config.yaml
extras: ["local attention windows", "an embedding shortcut", "skips across layers"]
schedule: "wsd"
train_tokens: 413800000
Each number is 128 + 32 x the weight over the matrix's rms, rounded and kept within 0 to 255. Layers, rows and columns count from 0.

# layer 2 attention value, 448x448, rms 0.176, rows 350-377, columns 0-55
[[140 139 114 125 146 112 117 148 115 147 134 110 192 118 135 138 149 136 122 161 170 170 112 113 106 114 152 126 123 166 167 156 127 138 105 108 128 183 147 105 139  93  88 149  68 171 113  88 135 115 154 119 127 128 139 100]
 [165 106 170 148 130 124 175 116 154 137 185 153 127 144 157 154 104 109 137  86 130 122 161 166 139 146 160 153 151 152 121 137 134 158 106 140 126 121 151 108 153  77 156 111 100 134 102 101  86 171 145  93 110 106 129 116]
 [131 184 123 116 117 158 126 109 169 141 145 166 135 118 177 134 139 160 141  93 107 116 130 127 164  86 178 101 126  93 111 139 144 115 166 150 119 135 125 160 127  85 140 182 122 164  77  83 128  82 182 167 139 113 169 132]
 [130 156 124  72 145 156  87 159 129 110 137 141 138 127 154 114  93 139 100  92 142 169 119 139 141 108 128 107 169 149 141 166 168  93 111  99 135 169 169 160 114 114 161 111 162 155 163 158 179  94 167 140 129  93 119 114]
 [102 163 166 118 174  60 173 117 161 133 151 164 131 133 126  97 119  87 114 117 149 137 115 121 137  90 134  94  77 121 129 139 153 134 123 169  87 120  80 161 103 162 108 143 112 142 153  90 146 134 105 119 152 109 150 126]
 [137 108 119 158 140 139 127 182  68 134 143  92 120  82 187 153 141 116 146 103 112 109 140 155 157 147 128  93 110 152 160 124 164 166 149  59  90  98  74 179  84 168 158 157 109  51 170 137 122  88 168  91 149 140 138 128]
 [111 137 117  36 136 167 148  87 129 122 138 106 115  76 128 146 107 153 110 158 144 155  89 188 157 122 117  75  94 122 112 122 102 189 153 141 110 177  87 193  99 101 139 152 109  63 111 153 147 108 115 125 121 151 151 116]
 [118 138 109 150 100 158 135 148 171 142 167 129 114 127 129 174 111 133 133  91 131 156 131 137 138 128  82 157 109 148  94  98 106  88 129 124 128 109 138 149 137 104 116 113 153  93 137 147 148 122  85 152 143 125  86 116]
 [151 125 125 141  89 122 186 133 119 139  85 116  83 167 157  65  77 125 158 110 124 162 135 127 162 150  84 123 147 136 137 138 157 161 191 144 115 130 142 149  81 159 126 158 151 112 149 152 125 130 125 152  97 158  88 116]
 [169  70 145 103 173 113 115 129  92 148 127 155 141 143 123 101 152 133 131 155 103 102 130 164 104 129 106 123  93 115 128 217 121 130 132 127  96  94 116  85 100  96 118 125 130 122  76 130 116 147  95 118 121 157 126 134]
 [136 105 155 150 151 105  82  87 120 134 103 129 105 130 144 139 153 108 141 169  88 147 100 110 136 151  91  89 113 106 154 154 158 132  63 128 118 107  97 121 103 179 160 106 139 136 111 119 121  35  54 131 151 118 125 132]
 [119 112 152 151 153 131 131  85 168 111 111 178 136 125 125 113 153 123  98 127  91  93 154 122 112  79 183 168  97 103  86 135 113 109 168 132 148 114  94 134 169 119  97 125 134 182  96  77 137  91 139  65 133 123 149 146]
 [117 115 139 130 128 171 123 135  83  80 114 149 150 130 164 108 140 182 153 140  79 121 143 107 177 154 128 178 163 132 158 129 131 127 129  84 140 143 115 232 124  87 138  83 166 141  87  96 138 141 136 175 109 161 138 151]
 [ 92 124 127 102 170  89 173 143 148 145 124 108 196 142 139  96 125 109 119 152 177  67 115 112 143 129 149 128 107 183 128 121 127 126 120 155 177 131 133  95 104 136 169 113 120 102 107  98  87 103 122 131 116 189 144 169]
 [115 107 147 111 149 134  97 124 174  75 173 101 142 136 137 166 111  68 113 112 107 132 131 140 137 110  95 111 111 140 183 110 122  49 101 140  76 110 123 133 101 201 163  65 124 158 123  60 152 138  91 107 122 204 107 164]
 [137 130 108 120 118 157 146 175 139 130 125 182 133 160 132 153 148 162 143 139  84 100 130 138 151 139 164 127 153  95  97  72 107 137  89 125  83  89 144  78 133  72 188 168 109  86 122 125 206 118 136 177 145 163 102 131]
 [127 100 163 120 146 100  91 145 127 151 111 114 165  97 122 114 166 169 144 110 140 162 171 143  94 188 146 132  70 126  95 122 113 109 129  96 137 158 152  47  92 123  93 114 132 137 100 106 108 113 126  79 107 129  75 164]
 [102 105 133  92 109 141 141 193 110 124  85 147 142 143 173 118 164 116 100 122 144 143 113 124 105 160 103 116  54 141 109 108 119  91 153 140 124 158  90 163 108 156 115 170 147  93 127 150 114 116 143  82 101 139 122 116]
 [148 124 157  80 161  85 164 138  88 130 103 166 139 124 134 110 139  70 104 123 139  49  92  84  90 148 181 155 143 117 111  80  97 113 131 136 119  79 185 121 119 123 141 132 125 136 155 132 102 137 103 125 174 118  91 135]
 [120 144 164 119 123 179 127 117 101 123 129 126  87 129 164 130 113 130 117 114 162 117 127  69  87  96 122 176 127  96 169  88 168 113  91 194 168 126 106 177  88 140 139 113  99 110 139  89  89 158  74 168 139  83 120  71]
 [133 158  79 152 163 124 200 173 103 148 101 146 154 101  69 138 100 140 103 111  88 168 142 154 146 137 152 125 105  93 140  94 158 114 168 161 107  75 142 126 156 135 154 103 137  89 107 104 192  94 129  54 139 150 160 113]
 [144 173 136 126 152 131 104 164 128 128 111 165 109 153 121 113 134 159 145 168 166 127 209  87 134 146 127 123 119 173 189 128 116 114  87  76 156  91 130 100  97 139 128  98 167 129 168 131 131 110 142 109 144 156  71 155]
 [ 89 145 130 107 147 172 104 136  77  96  46  98 126 150 103 142 123 149 112 138 134 155 106 108 168 103 132 117 132 118 121 159 125 109 136 108 107 122  93 153 119 130 172 144 125  97 117 145 130 114 112 142 139 127 102 105]
 [134 141 162 112  71  91 128  92 107 115 115 161 127 127 153 114 125  96 131 155 133 131 119 129 121 201 123  76 155 133 137 152 120 139 127 129 124 131 186 165 129 172 133 122 139 117 119 113 100 161 119 114 110 146 149  99]
 [162 126 191  99  54  47 107  74 122 124 156 101 118 122  96 117 101  98 120 103 158 139 117 157 167 139  99  83 111 141 147 113 123 125  69 118 123 120 155 117 150 123  67 130  93 152 175 134 117  87  63 161 144 109 155 180]
 [ 88 204 137 193 170 121 132 171 145 115 137  94 145 112 149  67 142 123 161 136  87 107 122 108 173 138 117 179 173 101 177  80 133 131 148 125 120 136 174 161 139 101 112 117  99 154 143  90 128 130  70  73  90 140 104 126]
 [115 155 111 160 147 131  72 122 113 132 121 140 102 112 122  94 115 171  97 163 106 100 186 143 154 141 130 164 112 121 123 192  78 129 128 195 150 121 152  60 118 136 169 188 158 122 117 183 113  94 166 186 149  91  73 148]
 [159 143 123 140 146 176 124 149 123 133 151 137 164 153 182 105  91 129 122 117  61 132 113 126 138  93 136 130 107  88 132 125 112  81  96 104 131 152 195 111 106 101 104 133 121 142 114 162 170 143 154 121 117 129 129 107]]
# layer 2 attention output (transposed), 448x448, rms 0.128, rows 350-377, columns 0-55
[[162 178 105 136 171 171 175 132 116 119 127 159 107  88 114 167 126 167 179  92 144  93 102 155 114 134 125 108 135 164 168 104 128 130 142 173  85 119 156  79 118 105 111 104 188  96 138 169 106 105 134  97 112  95 121 129]
 [171 158 149 141 188 148 141  95 143  67 106 109 109  58 121 137 117 157 167 139 135 115 120  89 136 121 119 100  97  93 140  56  72 111 149 147 150 125 130 144 141 162 146 121 164 137 127 118  84  50 115  89 166 140 126 113]
 [ 97 133 132 115 127 134 111  94 133 145 154 122 108 199  89 116 103 100  84 172  86 138 161 142 117 130 152 189 138  71  91  77 110 123 112 110  61  66 131 102 169 118  76 136 110 182  85 106  89 137 139 106 156 124 173 117]
 [164 167 110  39  91 113 170 110 139 187  72 152 131 139 122 128 123 135 116 113 179  95 135 110 118 141 126 129 141 119 137 149 144 116 117 170 121 136 129 123  87 156 124 122  93 123 135 156 159 123  91  84 147 151 158 136]
 [ 81 147  76 134  96 127 154 124 124 178 187 153 112 168 140 139 105 159 105  89 119 165 131 143  78 125 156 122 100 114 153 130 142 123 164 106  90 108 134 123 150 140 107 130 130 164 106 136 134 131  98 185 164  81 179 136]
 [151  90 152 137 119 134 109 147  96 146 103 141  97  95 121  78 148  66 118 140  92 129 123 118 176 176 134 132 134 145 156 141 158 115 108 110  87  98 163 145 148  53 136  69 133 117 152 138 149 174 151 137 106 115 160 134]
 [183 187 187  89 144 131 156 104  96 129 141  91 121 124 135 113 112 149 147 181  85 179 147 166  74 151 143 133 102 145 176  99 169  94 122 122 169 113 109 147 136 126 179 138  88 111 132 154 155 110 123 148 131  74 140 181]
 [171 170  98 114 171 104  87 133 155 130 146 126 151 126 145 103 133 165 120 134 173  90  79  95 141 105 145 114 192 128  95 141 103 112 114 136 156 147 175  70 110  74 131 154 116 100 133 101 133 101 107 119 132 125 114 105]
 [180 113  75 109 120 140 126 169 137 103 141 150 135  74 121 102 147 183 131 144 151 121 162 154  93  91 151 154 130 155 155 118 169 124 144 151 150 121 121  99  93 185 184 141 149 137 157 147 103 128 110 159 122 116 149 128]
 [ 77 118 122 125 125 122 177 132 101 137 177 157 111 107 146 139 159 138 102 127 130  94 159 139 133  99 157 121 128 150 160 143 105 102 129  70 106 117 146 110 124 139  59  87 137 101 152 107 161 153 138 106 151  96 122 108]
 [102 103  97 137 165 107 145 120 107 151 120 109 136 159 141 178 129 117 184  80 101  97  89 133 113 126 163  70  66 118 149 153  73 119 113 141 117 136 150 130 141 103 164  92 122 121 155 118 101 138 134 126 132  82 102 126]
 [165 131 129 125 152 108  98 123  54 165 164 192 167 149 118 166 105  98 121 149 124 149 139 147 100 143 114 145 146 117 114 148  89 159 134 111 134 111 144 127 198 146 159 153 123 118 125 108  98 171 116  74 172 192  89 147]
 [ 97 130 108 167 141  66 104 148 128 196 199  93 139 131 119 134 160 123  94 115 132 126  60 116 195 143 139 155 109  93 115 114 133 129 166 121 125 144 111 117 135 174 119 154 176 133 129  83 163 144  98 162 145  99 129 120]
 [127  74 133 139 138 122  93 142 156 140 151 104 160 132 129 152 131 151 128 114 145 145 128 105  67 137 105 152 124 118 136 135 121 123 108 177 145  88 100 167 157 148 167 126 138 121 183 162 159 130 136 101 170 120 169 142]
 [141 109 157  86  72 127 154  64  90 118 156  98  90 113 148 154 138 151 129 115  71 170 102 117 139 131 138 101 181 146 124 132 104 125  91 161  65  90  98 165 146 149 138 156  99 101  87 133 101 106 185 133 102 163 171 123]
 [210 121 169 143 110 148 104 147 122 144 115 167 108 135 164 105 135 128 128 154 142 151 126 129 134 110 126 164 117 154 134  87  84 124 152 156 178  84 155 161 100 139 101 137 179  96 133 108 123 155  81 109 115 167 111 116]
 [124 107 160 112 179 107 117 134  98 117 167 133 159 149 101  61 156 116 125  86 107 129 164  73 154 125 108 145 119 139 155 131 129 121 125 198 177  74 138 130 143 124  73 122  98 130 142 153  88 128 182 118  93 137 100 104]
 [112 185 135 123 197 163 107 106 109 125  92 172 142  53 103  96 172 127 148 131 144 113 129 155 139 133 146 103 122 169  70 155 145  64 104 149 108 129 128 109 154 106 135 148 199 132 187 121 138 157 165  94 144 110 152 117]
 [118 116 148 164 155 159 113  82 132  83 160 127 112 169 118 109 125  56 129 131  84 157  92 147 104 130 140 146  90 116  88 124 115 122 157 175 130 159 127 133 107  94 119 126  78 114  85 111 151 142 127 160 164 140 110 137]
 [143 112 128 101 144 143 129 115  94 135 129  91 163 156 119 159  82 145 160 157 110 126  94 130 159 109 120  76  98 121 110 109 150  96 176 163 137 186 154 145 114 115 111 114 169  78 111 148 123 167 152 104  97 147 191 110]
 [ 90 151  84 147 158 160 128 123 140 180 129 101 142 118 153  92 121 106 165 172 135 102  75 150 164 141 135 134 121 129 134  79 101 104  98 136 155 188 108  64 144 125 130 101  87 162 105 109  93 131 140  94 106 167 171 121]
 [149 115 162 138  76 113  87 109 129 109 102 106 144 142 138 123 120 103 133 119  95  85 126 103 154 141 136 119 140 128 107 125 136 181 160 133 161 170 112 107  90 132 111 140 107 133 107  97 157 120 153 147 124 160 165 147]
 [137 135 156  76 156 145 136 135 138 172 143 163 111 133  90 161 181 125 141 101 135 116  83 160 157 104 158 105  68 119 112 165 165 129 121 154 135 127 167 107 178  85 115 163  74 168 155 120 161 126 181 105 152 100  93 126]
 [129 116  81  63 152 162 115 135 130 104 134 114 128 130 151 130 120 102 116 147  93 112 128 111 109 110  92 109 100 153  88  97 186 148  87 101 161  78 117 137 129 131 184 121 140  93 105 104 157 127 103 156  89  95 138 141]
 [ 84 102 151 161 142 132  58 147 102 130 118  70 101 142 139 125 158 105 133 139 158  85 119 123 162 128 137 144 129 158 111 147  98 142  87 137 114 115 127 157 141 155 107  90 107  61 136 109 130 105 183 144 102 137 102 143]
 [118  95 121 126 106 103 182 121 156 120 149 138 162 144  93 105 189 125  84 162 131 149  56 131 101 123 105 174  98 143 137  32 125 136 114 122 148 124 108 127 123 100 134  98 116 175 107 159 118 156 115 121  93  34 142 135]
 [197 116 209 106 149 155 124 131 157  81 147 104 135 152 137 103 120 113 140 160  97 127 172 117 128 157 144  91 170 148  87 108 155  90 129 129 167 112 151 165 131 101 151 131 143 100 118 129 100 136  79 103 193 126 103 139]
 [202  75 175  84  94 129 167 131 157 110 115 148 184 115 142 102 135 167 160 161  91  90 110 118 129 163  94 154 146  86 155 118 136 160  71  91 143 132 148 115 161 143 173  63 120 169 111 145 159 124 143 114  88 189 102  85]]